Weights of a small GPT-style language model, trained from scratch on English Wikipedia: 94M tokens, 2859 steps.
Each number is 500 + 25 x the weight over its row's rms, rounded and kept within 0 to 999. Layers, rows and columns count from 0. Numbers have three digits each. The size before them is the row's rms in percent of the matrix's.

# q: layer 2 attention query, 64x64, rms 0.251, rows 0-63, columns 0-31
# k: layer 2 attention key, 64x64, rms 0.24, rows 0-63, columns 0-31
# v: layer 2 attention value, 64x64, rms 0.199, rows 0-63, columns 0-31
# o: layer 2 attention output (transposed), 64x64, rms 0.16, rows 0-63, columns 0-31
# gate: layer 2 MLP gate, 128x64, rms 0.368, rows 0-34, columns 0-31
# up: layer 2 MLP up, 128x64, rms 0.325, rows 0-34, columns 0-31
# down: layer 2 MLP down (transposed), 128x64, rms 0.203, rows 0-33, columns 0-31
q0 097:482491498474515501521495460522523500479526484521483488506540484529496520520476545496483515479502
k0 103:553489481508488517484509481522517512487500489520502500512508502476525509510467501504466507515531
q1 120:453445467482494497551506481506505481506524528488514481526504453474511517511525500481456480505496
k1 130:506463511525470506515467532507503456481504491540505488503522528500489518509480532526564506533549
q2 094:497529498501509512557503523532493491481461507496514491499486465525477513504488507502459459476505
k2 098:505459526476549522505500544509512481489493530491496497508492530477563503534469528498497532519484
q3 106:508563527525481454462501495499499521481479515486507530501489526473477503517510496484535500504484
k3 092:458485511478529493488457510519523541491477500497477478493488478506568458496507494480452504476535
q4 061:501485458543495471522503507494514479511521515482521534529547484496498486517536511503471505496494
k4 077:505477497476508470486493475466501485519488503449502525477531529482500451489520491475538500474549
q5 105:512548536548490482475486512485516494495462508485503489510490533513483509518513493508540482483483
k5 077:504459476460543505464502470523508580526490516489466492535478530494533490510524493508432496512496
q6 073:498491480485492500487526505533477505505504525493458455486531480482523497500467502470481491511527
k6 087:528498526460488507546503503533488511510485477490495487466483528543510528463495502575491521509499
q7 101:480463499464526522560477483521485482502522487538471487515481467524504512478504554485472488500496
k7 081:509496519481488477475490500532496461490544519507492507514513501485483490539477511513529509578487
q8 068:485466497471517524515511501476468494499519460535492499484516515470534503449477482540480506512534
k8 116:531532492539449493521519488455482464501515479526539515462542482528479503504469514516541494509450
q9 100:505444498466520503512499506520462536502549480514477486494505466487538508490485515500483510499513
k9 054:498514524510518455535510489489486448506529504513515491460490449526518521477502500554509510485473
q10 085:521540491500468505511504493471540474499446525479519517515517498522460485539515492514503497477473
k10 072:494482480490523513478494491509506537472505522466476515536475545471521482488487456475479469507561
q11 083:497515530467472506509487498547485530505481510497478483465484514498493533458456461503497475474508
k11 094:522495510481506475534483525566520470485475465504479489530483501521517522528487519463468554508535
q12 080:471483467475528481482507498486462502494556491529494494473497480517494482490493472516502468503542
k12 088:487538497529477531548505467491476459524501458509533487463484490494464534493479504513552532513461
q13 092:517484504497519500520484497531486485479493485475523489527509433485523508552535558481492520487485
k13 076:498483507486536447483542509531516484501519521487459455483489481499525488503481526525496467508520
q14 105:557478490488485476495512525502489509508532484504529505515494472493557523497488527518487534507494
k14 080:463496531507495477495533524491513506529546528495503460461463449490513479465498482507497508482500
q15 077:498536513510529520576491506515497530507519463501504503538475490503486483512465531545526492505483
k15 103:541441485499533491466510468495525495503452482480459533535468551514494509509499482512500465538479
q16 088:466470514516532534528447503544484531527508491495457471477490484476519512479479522483491513520507
k16 056:489542547488498474523469555525507514533482493514506509492502510528485508491532446509456540468504
q17 096:500505433479488503509516493503550468532481516526469516463532506531502508515485475478459521492525
k17 121:472463517496556509518487507480513547453497479483475524544488533481493485483510446515474459478537
q18 104:510471506507486526468548491505466492498462492511510535513526487476464549525522514442510482455492
k18 096:532500528428482454497510491530486501504453519488479478466480476498487472490475520492466494503512
q19 119:497477487464541486502468504487489509505463502505549506511512480504505438490502496477523536490563
k19 117:453524508530480457527505466501525477490471522535509519502466507500488495524546509474530475524514
q20 102:495483539495541464488487491511518498489492506503511485498498495460532552479473526518541519570499
k20 100:497479518501501496461480498460514506515496469510472509485495472488546448492494505536473464481486
q21 097:480495467447505527480484536496504499501508477436512475529499526518455509518515518512572527493493
k21 103:510455508507556451511462453471495471524506523514508461534534521486534486480513498507473490501530
q22 104:456484473461484525519436477565466515523509500490506512487534532498482497521459523489522517481509
k22 106:522505490552504548532561468463492485487491483491500522522491488539512507511530548482503533458513
q23 112:512490478494516476476481520523521504465493497497477505466510443463532493502483492565513521521522
k23 108:506500489515501472471495484474467504494517502508504501494444469516532507531476502521478494512509
q24 104:485474513493492490503530529471482514545494523526504481499487546503463486481494463573514468530497
k24 104:486528488509488513528452496525474467521513462504468488478532523532486519474480489481477513511537
q25 105:505543487561535466482472497503501507515514552538519510520532509465510505528494525502491497540499
k25 106:474531544521509487519530520494492520513487479502451492496486528510486472500514480503558494508536
q26 093:496479497516504464491503504514510488509460469521490489498537477525522505504526495494490450464496
k26 098:486504525445497519535542468554542507493489508510498491496478552543481501499480484550482508539491
q27 101:475480530513476517528469525474493479496499468502527487518514512532497457485454477504502516528516
k27 101:488518496572516516526543500494539540512501532512520480502513559521502486493516510484466498496499
q28 102:528502525509529497520520485507524524504476478478493459460508492446494495513486457484503444464496
k28 105:513527490488488524495472533503504468462477472482538490548482513516543511509482520453494494471524
q29 097:478488468486495478469473489514522500501485549489479502474524490462522509492528458497525513472540
k29 101:507509510476506514509500450494486494462490463478507506488474476490534490474418479528497503489514
q30 098:514514514476522489530540512501515504480486457563488502520461527463501501532473537538509507502460
k30 088:540489494532504460492479467484481471475525485493490493498501493512504494545481536483508476558486
q31 104:488481507484509512537511461491534450512503499538526533540545513469535507514526478470479512489498
k31 097:522482512502480521477560491469479483474509495509515479505507524469492500513441503438539479510483
v0 101:479488522486492503526498483521522485443557537499514494455461516514517497480470500501479453550511
o0 100:496513499463472486487434497502532470509503464501491506487526513472507496496481511516448527454482
v1 096:484532485517488498458497536464514507511509528474491473471543474472511490535525491551495501450494
o1 095:526501489530499518485532479531466478489497454476488497502475527456490478522551513510528503478503
v2 117:520497505503470527492480480504462507502479513501495493492453525512523466509470511537496515504478
o2 108:535461507534502439505519496478541539496463480497469534504533520486511506526464512526477498486486
v3 090:520524534488503506510483463497490486498508510441479514509498475509535476486511456520481485479476
o3 092:507506526474505548487510508512527504481470508461526499527474481527492481551442517487527507515469
v4 110:517539511508536559523492481472472483508495506487478546475515503515505489504590492477500508539509
o4 120:497541504468515496478501476563504507505518487472515470482494459503474502497417526479491477477470
v5 097:516506498465486531566534492498513504460506502506538487501495508470519473523509500519517503512515
o5 087:523475497523558494491492499506532500515487517446468503482492511516490456466511543485536499489490
v6 098:534502492564527575476531490468511502491451522523505497522480474523490526543549486512526520506466
o6 097:495503475518519483479479498516482534534497490469547481539470520515480524490528544497463495497501
v7 102:492507512510520519523515533505484474522522508493473504523540527482459503491501478498502513521549
o7 116:461515479485487490490486521477517494526518511481493496520467496503518506498519532536511453496482
v8 099:526488510481474508519509511492508526503495469516473501500452487541531518471446520510480445469512
o8 104:473475501490501517546492483510499535468451502499527455503531511477512520501521467532517537483530
v9 087:489510482479525492506490502501467494508476464493489486497494467522502496512511531445531469465467
o9 098:528558500528511532545491556507488522479533541512508504515483465568486489501477513520477543492497
v10 102:514486488505491520510506484478495487480463483480512472483505495455502440511481488524504439485486
o10 094:525464469499558486488514446496495493455515525501468552532499542469486510538505521518479505475471
v11 091:506505511504529557503502536483483540513487475498561494507505487520500515527506496490477521497470
o11 093:563503515500454470529455536475501486486498497494500485466494470463512521490498534491516482482497
v12 108:501539525450512480496485481495484496513535525499529483505453522536477451510484515458512530509524
o12 105:508489478483534496473476511439501472542544509500462475513520498507534460477468506477512529462524
v13 105:487453522482521464493493490496499513494472500489487497479499462466497517494454541507475510534476
o13 106:524513487508502528492516523498482457527499469508502515483501523493499523517541483500512500499498
v14 091:500532527515517503505481461483521483463522527488514508480558479515485528479517475516499546492511
o14 086:490503515491473519514513450515508471529509480509523499562482479474531464504494537529479546560522
v15 105:508509514543563485500497534540456479525520474563489556490518474513471514500506527492452495498498
o15 110:495514503466480503493524513463482530541497495523469441492548505479517542497521497516493481518488
v16 095:493536512534507516466505515525462491516527497469505533504487549511518511499479538493473526524534
o16 092:529485514511522472482512509516560473514518484504513414457509459521501467511535465511506479499454
v17 094:504512524502463545518485492512499492497508508533467468523480529480501535473532502494472499477440
o17 083:462473494516474516503467507525512491477478553483480481525555502499469515493498518421518531503445
v18 102:508506488510548467482494499534498531534519477526500504522520510487461500466469464524525472521516
o18 106:508464490442482496494484547502540494487507500549529490517479518467504510480502486474482497520547
v19 093:495500482529483510513498468493482505484453478483469439513520477464527517484480503506518443502489
o19 095:530462493494505474518486485521487503477505492535520481521483516505473531496497501536494528499509
v20 113:523498533474486520534495471518485508481485556475525505534498509492510498530478525486468532505476
o20 120:510504559488484463494494476510529478499459498498516506503522513552500512535503522495522545489457
v21 101:494465501484419493492481446509492500427509528478498484507488498503527510520485496470492495533521
o21 112:454507490514456467457460487471474507502509518497469465490519509516470535493476505525531545517514
v22 099:500480535493498504507481464550515519539523502506490487521471487484500492469457518515500490478503
o22 108:488495487499475500482490545491550495516474518512524520547524478502477470539545470502512555499518
v23 098:514481514526501450486485517469509532525493490492503485525480521508518516557482477553545525497505
o23 105:510467487513499518487481505492471541542493539471513481472478478485443503492490477529511491533529
v24 099:509490492498486500485510498456497490512476526491485473524488494480494533534435480492531512493488
o24 106:567486537519510485466525488505468508533485537460512504479493515496546465491517499516463496494525
v25 107:489486500478500486488514515525458450517480497481514518488487480464557476488498523525468487495487
o25 112:492496494463481506489518514521476522462488520480449512480505435528484538557546493495510505431476
v26 094:502493492529486506506492501467558520479482537473497476522463472532503542457478511471521516509488
o26 094:488505510501480486546511543545464494550524497469562464504498525484508496502506498520513550520511
v27 087:422525479465457523512532512517476517505525495507501519509543507512475509523493465503490484458531
o27 088:472513552533485505461496506509459498467490527519483554506500514512505511464539512501501489539502
v28 103:478475518461467462497481456503512495470533533481512466518540496529516485484491511503477513511460
o28 107:473506552480498501483513470471519486485501476542495527505468478478474478500510510506504486478522
v29 096:518527501497502515491538499491477462470490497536513501505498479451485494509491498513474510429483
o29 093:503475515527471514462479461484467508491505498488482489494504529517527467524506515549499494534503
v30 100:490511506519499496529550535488482489486493467477498508526488533517480517478541502503480559526488
o30 101:491482524485531504522455498520484504506471503508496495476532520493530494520516529518460423507494
v31 098:493515500502472522472418499498475507476482476490494498509538525507488457516507461493449542515492
o31 107:495527510524485447508496491488519497486499531500461522478476502474503522494508555514533533524411
q32 143:513532491490508491480474526507494531477542525469510475451463440480487522481465507482479476465503
k32 104:475515475493514527537475491522474473478454513546488480573474528502517497460514521509530511529507
q33 076:514471523494486527489501485472513547505492506541447498481487486460469499501504529475556540528501
k33 100:490580511493557481495498504510500508472483548535520472522511469484478498456483498520504479529513
q34 109:514497467548453493463471480470504530491488515489522498517489506515514540476527516510514505482494
k34 115:443497510467500498533512538498541530529479507510498503523524466483480511501471472499540511543470
q35 109:505459473506472510536506486541508488533454518504516524534523534507481493500538507493509506544542
k35 097:523486538527455512490475512452491512517484533451529499472467483545534524536478495481520536478494
q36 120:503466504534492497496541476505493474508462457502508509554533569518558493485539461499503504511483
k36 071:484483538512455525479520491492528501557518492478516491451521513520487524553463478468493513445467
q37 076:536527504505529498485511513488542485472489495501506489504482481561496551486452503481455473495521
k37 125:504477467524523511519513506507508492480464527519504444526508563441550459474508493513474481527561
q38 097:487482499523500481518513483482486501519483441521501502549514549488535476488503452487523503517511
k38 095:496464524488432520510479517508495517530490488461572485478512496531476544485549486485503515487465
q39 116:509496483491517497556537484518484499517484441521483553518543504510489478537460518509511500519515
k39 095:535489516550475503498471488484511455496508446450496533478473496495467471509516522506489490486493
q40 079:474510514512443507488499486503491485479532497501524528505546511471510523499509508519505507480517
k40 112:484485474487513465506530496528488473507493503529464512509469517508519474469472531529446477479551
q41 095:526518476499517512506474517474540498502518545463500495460477444520460518512479506470479487469465
k41 071:473490480482536525489467500500506499459512501512468544536491498495533445467471536503492514492556
q42 108:453458480499444487506536496510475484530490456497494536529507533474532468494538476476523505505493
k42 070:481462489464510489522475493457502484545499524495494512491483520533489487517516498476519540499486
q43 092:524433459555515525490485495471515494499495532467508502485488461534496523511493525467490500470463
k43 121:474496442521521480502479502480484494480510564513484531532503492468512471517481469487504527502517
q44 086:480516479550511509537490493506509497512539529475534520462489483523473501492480507510461477506484
k44 105:507508502530517489521503512492538497441500475465537524541495439529456498476518519507518471489443
q45 100:539543501471528474488459526467532509501528478514477491483489494480498522526476500507484495516497
k45 083:490502545499526471520532481512505532503469486462478542505515528479501538515474469505499463510486
q46 071:505502492515526498490453491525537507472510520476521506496464486492460563525495499519465508469461
k46 085:491523471515517517476499504517518509440478482471481555537502505494491482482483483474487484498491
q47 105:505503487464510511480482534509515507486502542476491454490459458472449480501460531491489489474501
k47 085:540497505522477531473501464473446520508500477485532525481474517537471518532512467466541452493490
q48 092:474482499548484479526495497509485483480480482547477505513523530509501506532513495544530526521525
k48 071:453455493495510477487503470545466531524518491521483471519483503532510467464457518527512526503519
q49 099:512469548524530499471522503452490503479499488505479521482510478497524481513518472466521495541514
k49 110:514489450521515532486516473436508535518498517487474533513478570492492473513473486514464477485503
q50 106:511531520520538514481477492475539468502525531520480459531485452539477504504483539505500504471522
k50 112:485509469479503486511479526504514493523487524546512441516480517477536501503483502515513480515554
q51 094:484530550482518447563491520514464507509487542524487494524501495495503485497525503493509486543507
k51 096:487504451508471528511503524495502507505522514498487480450502539513547483454488523525521513481524
q52 106:504471508491468559499468470482510471467470486486523477486502493525514555507484499487488450524455
k52 108:493511486585506489489534544522472522488506522479508541505481490498502499499480448489505529509483
q53 113:471468505497459544508485468516540473475522530480517462530488526502463468509518514522501505547465
k53 118:493541508526456490513518519510486512479494460440516518518541466516502528495525472484548464454476
q54 110:490475486492464514480490513535509524491505518487513482514523537444491514483507427537496532508501
k54 108:561519523466480488470514494514481484496439481469477499537530514562503466462471498506476522494505
q55 105:520515493526489507499470512529481485459508468505466458518488502491517539480526473518517479503532
k55 111:480458509520493499492534494496472521523475498490535504492507549541515498509455523549478478513513
q56 109:482518516517498498519518472555479460499541497485486525511464489447483438505474553497540492554506
k56 121:513506509534457514495491472472501518509492492488503488498418501537476521503495492509579480522493
q57 099:481486563501493489492481528522496476508536464508480474478482500497505502516487469544494481498478
k57 102:470511509496528528499539488505482550516492459490500511516518514547520462461502509479513476484508
q58 107:455486515517501478482483509520485531481503488518550521504520513489509491498516484510448476465522
k58 119:489491523470510493503496466523538512471484470483521519498523485497472508509544516448503477465468
q59 112:501500410487462519489523503538514487478514485487510512499486502488483528508493518512559517445520
k59 112:495507545489501471500449477546486461492481475505517522523494461516495509510480497543515522548491
q60 099:492512504508466509506514490494508487480475500484514480466487494515545522519501511515544526450536
k60 112:462521493474504505507482484485473468480515558546487521490514478517528447478501498515470503512539
q61 121:488435506468506528484492509514499447485523529462511475493479487472469480514511505469496509449511
k61 121:475560509500534505480502516525479475508506470489510486462494513533464522475494512501506505514514
q62 106:528505507536491491510486545485524507452497505493493497494470452533501503487438481513541509462494
k62 105:471524474490475442440459493516479474544525523505496463534524502513515515504524549505501512526501
q63 103:499462473494498485460453519456497500522543508488514475507516516480508474492555519481498461507524
k63 111:479482499447508504532496490494515473500462485492497500476522486486484552484471461502501552497503
v32 093:554509539465470532494504515516525516481483486497486477536487533507519489510503472530483502522479
o32 092:545520443501504526551549508502557518469507479514500491475484531499515474470531495543538494507476
v33 095:470503502515495486486564480512523486490449540510530500509504521526506492500514547521455510573514
o33 096:495513481500483497537512478486518558504508515480493469558499519528481476533453500510509508506470
v34 102:502508477551495510506500522512507503534498499506501533532516525499515498463471486543496536534510
o34 112:456563454475510521538520505562514509464493509537492495491491480469513486513498495474517521546523
v35 109:526475509502427548523511507463536531493478502480511454546529510494518518491520480505535521513479
o35 100:510529472465511566528493469480493496473487470557500462490474497486516500470488488521492479512490
v36 087:510475468491527473499521487504515522521505499481517536479492487534488476507452490553498514522489
o36 084:471505476493513512506500511492513463504497500507508508520482509525498494532539481493509525494523
v37 106:509540511518527501504475492494466492525477540522485499499473521466490507489503526527476505451456
o37 101:486490505484526515510463440461514533470467512497493468475482518476472449507488515474513480484506
v38 100:535526530535483565514497536505531507531473490539476503502484499500461488539486506483472478512542
o38 103:524507452455490485523502491491488471509474502483532488545474529531499457484489502492523528507499
v39 093:461506484482491487544492519484487524518527516516487513527505489528451524490489507532493525485463
o39 090:441549490448472517486514478515532491498529538463483493500503501506522454487497532504461469468524
v40 097:555532480490485504489535497480478510492501529482507507518450478474465525479450500529514498469507
o40 093:459498493464540477512464508478511498498511494533469508499484469545487515492483491459542532504482
v41 091:484478560513490516479511509499466447461503471513470544449521520458492519512510495525468479531492
o41 082:568498556509476481465488491497518476515509529500527484501482491490513473503490470493506494534491
v42 121:505495515473506445534486486506467489493539566516493500532432530441514463497524508523482503505491
o42 110:505536510479528440488558464476482531497487507504469535520473515461495506489520491472531513487500
v43 103:456501498540520540486493486493513503535483488519518522478491536550499510512538533551501521487468
o43 091:482496493473480539507444463506524490476493489465563491516474507476500498537484454475493490541510
v44 098:482455516488493500524544501508444480524462491517495497500468510522491481513452498510482497487484
o44 096:501529494491526440505480469516505486540562513486515443473527500501528493455500504498449526529514
v45 096:507482487477526471495477481483483467440508487494521450498508488491511516461484455524533500481464
o45 088:509477504486455473513514494468501506443535545506500528462521483537525510472496485494531484484498
v46 100:466508542521482488510533490488522472513466461484495516485513519541485484499500460435537508523487
o46 103:499511476523493516503496491524520474494459523481506463522532526528549522519484498469479482488490
v47 098:504502515488480547510539482471505512460473480469491484542552478501490530479478449485479495547532
o47 092:507527535491537511499518510483499476501514509469513453458507458518521473531530504527481451504491
v48 091:489455469508542516529543502459489530490517483520499477466454472530507483490557533517521515465440
o48 082:472473488503524471503478507490531524479536494462486517481508514498479523517480515523511474538548
v49 095:519556512522517479465506481514449492519501498484483518525522501478476497525480518468512510489511
o49 097:505505520521470466449498480509496486500509475522519492500463517514518498513459542511489512461444
v50 087:452462516542533510507502475498487482483497522492463471524520518517485506528540521477508515515532
o50 079:513485510498480434511465483511511504506497533522535494506495516485534534546527512491543507467466
v51 117:512472495490478489516500494491516490439482483471514454476497485440471476459512498476544503519493
o51 109:520494508465493488528475558521458505503495529520511469497486468475500534501511528511494500484505
v52 096:481516497522505536496524482480473476519452511530514503519505480544519479500529463483518483470506
o52 089:553473495506532496502506453500513479519480477553488526522507503514527438535500490467535468517561
v53 091:535478518530528494460494513548487487511475542503483505497457518543490496467480525530492507488546
o53 089:484499504529526493506505475492497484501511522490476488522514503507515537518483532502543486522518
v54 095:511498506499474542524469487512521507531499521541471523472484508514470473472510485462494522522503
o54 101:495536467535502477515476480498473503507486516469507498575489495510495486488494488508491508503495
v55 089:542513471492490472528531471501504551507497493496499498520512518514516489510501468463542527472449
o55 087:505525497501505510506497487521525500530460484483488512543502516484489511491482547557488431535497
v56 112:508525515496468497531517497436461480514516523518455534517508556498477487501494518480509538515475
o56 112:504495504492493496525495523472539500511523511532519512507483460510464476502437480455490488461532
v57 103:514530510534529528525487501504517520491473468536494511501526521484519485484506484556485498486469
o57 101:501510530497517513558481523519562509510467512517505482512450490511528499519521547506549467538467
v58 098:511499495479501503501537481494542518475474518491497515461520528505568511468489497511515524514463
o58 100:468519476506507525505499525450512442445470458500526495534494478474516481492464530561520515521495
v59 103:563503525496498485501525458493518484505460478503517478504507514442558498498517506472523474491477
o59 106:556495455518523460463448524548550504449482493478511507515475534513480526481511494513508476539493
v60 106:464493506514463562499525512437534496506488483508478524514548490526507492471461462485475506537495
o60 117:522493463486511504532492535490484490494501523505434499493506486539487462560547427514478481490470
v61 109:486466469488516494481499525480479501480495461502533486472463522514525543518545469534521481469521
o61 105:460463530492487475497483491505497475489492485529468483499526477460508492454510487474497491500491
v62 120:492508499485429533511486539496532520504533501476509516541515482488481511486496496508483504516517
o62 115:521484464480514528488527471487493525513555507504478437476488477513480535521513498483505518471507
v63 105:514521511509530473495530479530513503515484505516509519487457539520475524527498518515480476501499
o63 102:445504529532495502492496458469500470499519485514532465539487536506504474498502495503509480498491
gate0 103:473493522546476476459479496513458525478519491499503538501549539486487513500517510486506530569503
up0 098:453502490533469476533480532507486497497492472470500508500535551501450479505521514485516528541457
down0 101:501451456509506502515522459491492475505439523468476473510493505478475510470520474520467485469492
gate1 097:513524509523514465489487435493477468493523482519480486450456456530449502470454503495503462472504
up1 123:515514496501490529501524523505542563506536443467517516533496511475489537456543514512486528522470
down1 112:492489505496485480526506435480486464495487507541488486505497449520517475506467531523526493499494
gate2 095:540504475465452510534481487539456498498507512493504484545531470512442465480500513503502502503531
up2 104:479502502522486506440534479478529509515441505471460487449478516468524487530538491522506490503479
down2 103:508466549552528493490515521481467495485514509519571478493510510507539460491491496466492521540492
gate3 101:559495447489458491530478495482474498497525510527534506513523468481479485519507469486496488513493
up3 100:500523485478501530483490515501527552527464525523469543474508510472507525476485532495524482501524
down3 111:481490519536534527462525553513473483514481496467482496516496495519555519503461507532486533526490
gate4 097:515489538525531504504495462498459500453461481547501505487474466479472529537543505488528527540534
up4 096:463492484506461498459549514512476494507523521507479513491457525501473511521542510500503533503460
down4 090:505498519538525501492559505511504515473493500517451480479505494527449535500522499521505533506561
gate5 103:550475510489508487525496523467546496516492506503508507486527494510525510485459441500483477463465
up5 093:520505448500509514453497494544481459521495512497483550519477443507490501500514484529502492470441
down5 099:488501536500494484471521542475492541472523514489511478465440518499482507526500510474495494462523
gate6 074:504482538494524490495490500509484524489456490552474469514477493502529477539473513524528489517521
up6 083:486485547454488500493500478498497534501450509546464476524466514488537492521502512521517498501525
down6 098:495507480481502529483495477509483497486459514515461496565482532501514469542490500523488455487525
gate7 104:541484484511467518484466466523468505499515496485499502499462531459445486539512494474483508515525
up7 092:478530526501539496513503501501499489535455511488478512477566484542506502464520554512528507501527
down7 090:506503494507516496497457491491495471561514520504544475533484479504485504518479494502495504492455
gate8 106:480561505498483484478465511500493521498507509530516518509502463466513473542487521499549500530452
up8 102:544490464503516476507469520544475548531518490533471530482493502473456486477491491491479530513450
down8 100:505486503483494490494509516530523481495509486485512483518517498563510524477503479523449522475558
gate9 099:532536453470464499463533485506530503491489515520534488470532514528529518487503495505495502478501
up9 112:538498447499481514508513530526517498501467509509453473501509534508478513512559476460510516479506
down9 106:503466515495503462494488491465524510516502520513497560522530530497451505522489519488490489467480
gate10 084:516526501480508505458477500486523514523512505495552498509553523450517512514488498487500489501531
up10 087:492502546503490480543448511544534555463481504502480467517541489500490530473529490456536487501489
down10 093:493494482470460499477489502516508465441494512540519504463508507494522516529478490500477510493512
gate11 104:500530480477503507542504515504458551497443470491521457496502535528488504480496475504473552506476
up11 095:460471496483528471538457509505525532520529532551502488464466507492501491515505497503505493467536
down11 106:492450493498497513512497473514522481487517540533473540483482424508505501510526532524503467522529
gate12 106:458481484491507496474417483536513433506524459514474496451495508493482505517507537498510487478538
up12 105:478532493492489491473499466517514490528556510472490500499539545473523466478494507546535475454527
down12 103:489506505522529494531506547509479468500460502509480513501478478553501525510510489492420515546489
gate13 098:511526498489459514511522514531506520502536482495540512544432454487460518496517479508518497465515
up13 094:544482493531530531508536493520522510503491511553469486476506472476511480500507461467500502491512
down13 093:497466482444503522503494533463499534508502517485528518484513511484488535477492518514493494482517
gate14 101:515506499518507517533481551502540537475555536479533551507485486473504466494538497486543504489499
up14 105:502516439510492486499509515517446492532516468489461525515527507480474525536480447509484451488504
down14 103:540502514525456512503504531477543498500501522535515523463523512522513484457533516520482564522519
gate15 113:523465482523538487460500468481509513523517468481523543503531467487520537446540474465525486513542
up15 104:449530514492491502510508491519511480496485491501555491530489471447535463501513477483472522517516
down15 101:523457507460506525473485500517511499495505493509494522474542480483495534473533545470508504524507
gate16 091:483497510509516491504518458527529484510524506516502540489505485506518500473478543515463529559466
up16 099:510532486512478553520512508528493488463512483512496488504466478508476524530497477469483468458498
down16 091:513502564521490488507506519516441481531507461511483482473522458518497505489497463486503524487515
gate17 088:468562504513499535508513507511516477482486555486489488492495492524498507506489539476533533502492
up17 105:525460493502544491456502489490476501525488465505487490466510507465500477461494492519471455517512
down17 098:515478534537461456463502509504496486501525474537572504481500458496511545465494500498507526511518
gate18 099:522552471488522498470515502497507485504500492565542475553494507511487515495509475476490520449490
up18 093:527462509514485500464476453505506473478514506467514506484481479495472487499467510539482527497514
down18 108:492496544496443502527506554485489505512503520434505472444531494498513534498487522498480544518532
gate19 110:454474483481460545509522506441489510460473491523514499487491512455486460515524496520548547541490
up19 108:534500478540525504491487482480512491456540506523516471550525551523500492528532532451520510473515
down19 108:514509523507492493516518524537496521550490477531488442478490496503501507496516431520457474515487
gate20 091:471471486514502469495596489519501502457493509510514503522483527494523530487500512458509537485501
up20 091:521469526516516496507449513493503489531500520496497494499531480532496498491478483521538475559495
down20 096:554511488493503481490512510455474491556497546523496519510511468531490465529511502498540515526519
gate21 103:451529494525511522456491475514529516512515477475506485542497442515523506518461485472502508456484
up21 108:492476496516534496534506525503483450518487529526501509515516519526556493500496515481499535502503
down21 110:509509541488502488474514504490508516485498505495543502481498444524526470508475522513485513487514
gate22 106:491530477543503505503550479493512501490484487493469490510475543509592549503490523487543524501506
up22 108:511514461553516488492543482511489489489490505479476507533486515517566559496480529501519499539510
down22 101:493482407505543536502504468514487502463527509501462523544498516472525500494506501476488473510501
gate23 101:480487479537490421509471469503515484493499498480504492535541511516482489527494493528544470535475
up23 113:478483485465476508492492528475508538548475485494558502524476454483480517474500464459503478504530
down23 110:513516482517510535500486486526488470475535511479472484513519543473506483526532501538463549523486
gate24 109:499478490502515483477539518540498534559525523500518524465531443500481465461480497501508509476430
up24 115:513502496554506473522463503479496464503486515502507485527491492522467502494504467493509522521518
down24 115:513489497485456497475503519534474573539514484499499483476529517512489511490513508526534505466465
gate25 111:522459456521479518489511509534493491474464482487503513496531472459529486451534481514512492508476
up25 106:475543529516487488528519449467485522519474536529484478495525509483518488539499528464520520489515
down25 100:492483533455549489492536545468524500465532492500474490465520528488510466525516475485499494505481
gate26 093:529483545504475490472455503502486484528540509463530525535490510506540483497486518493489512535492
up26 089:467521525541480467533525479514509464465521453522486520519490485502482516454497513496510496500475
down26 097:502475528527492475503498484494552529545477526455490521513499491530503492503481528497497493497517
gate27 118:459557480524490465495530465525491503507510510512461494480511475507500511502505467451500514468520
up27 104:510515522550487509477505497515473501535476478513505541456475459496495516522514457515508479551502
down27 104:510465534459501516489510533479510526527526538451508463518502533508481522532479510524454484519452
gate28 115:502445529510455469507483493511529530479505490548529474468483495502508500513496549472537497513506
up28 092:508496492523489546507487503499528473512559501492499495507514499485523510517507469473469511515502
down28 097:489520481492505460516489479500468461471453548505482509493508492555481469514493521530430465468488
gate29 092:503487487487515505493489509521451462504515510457487531457470428545526478471469487477508499525453
up29 097:489524510515503529532521512503534493500466471463491466503484551507492524534558506463501499512492
down29 102:504488508524497491505507515472468502514483510559539500507526504490533445513501500508547501480470
gate30 100:537515496541467517476499416509511462509497491506507528465494515544508493499504508471454469509503
up30 114:491522535530503486513544522510510531489508558527539500515477499490533491501476498495535486517524
down30 104:499521462498468514514484487479487459521481445504461503527519483520490478494504503520506497499444
gate31 097:473527541562485524458452496494469480487498484506502545491455519516475480486511568507549519516478
up31 108:507479485513448498538516475504505518480473479524522480515495493503456516497523447468509498475514
down31 100:545495465518502468525507499519501525491512480505507452483529480504524484490485474509458480494532
gate32 099:533461481497474535500493488478517520513499561493542467480481523479505532459505481473530486526507
up32 086:511483472506474538521467521503500498482518530487502479534482531492502505492501461527473509490504
down32 096:464493487495513508498536493489512492510493500492521501483526536482506496455529483456488517520532
gate33 102:503489468527501478535542483526509511507520489527489517502474477488508463467497516543454501520508
up33 095:546478485494534486460506509529491478547522535464501504535474553480468510494509514484506509477523
down33 100:459479522468498518472469487491474482474471486508533513448517522519527522510489478458498485506517
gate34 095:508502517525467476550474528533484531522511461468435515471443453460474506497505482508515532503472
up34 101:499473513556504516516536470486503476509457496511542482541485490514479486557526514472493513537505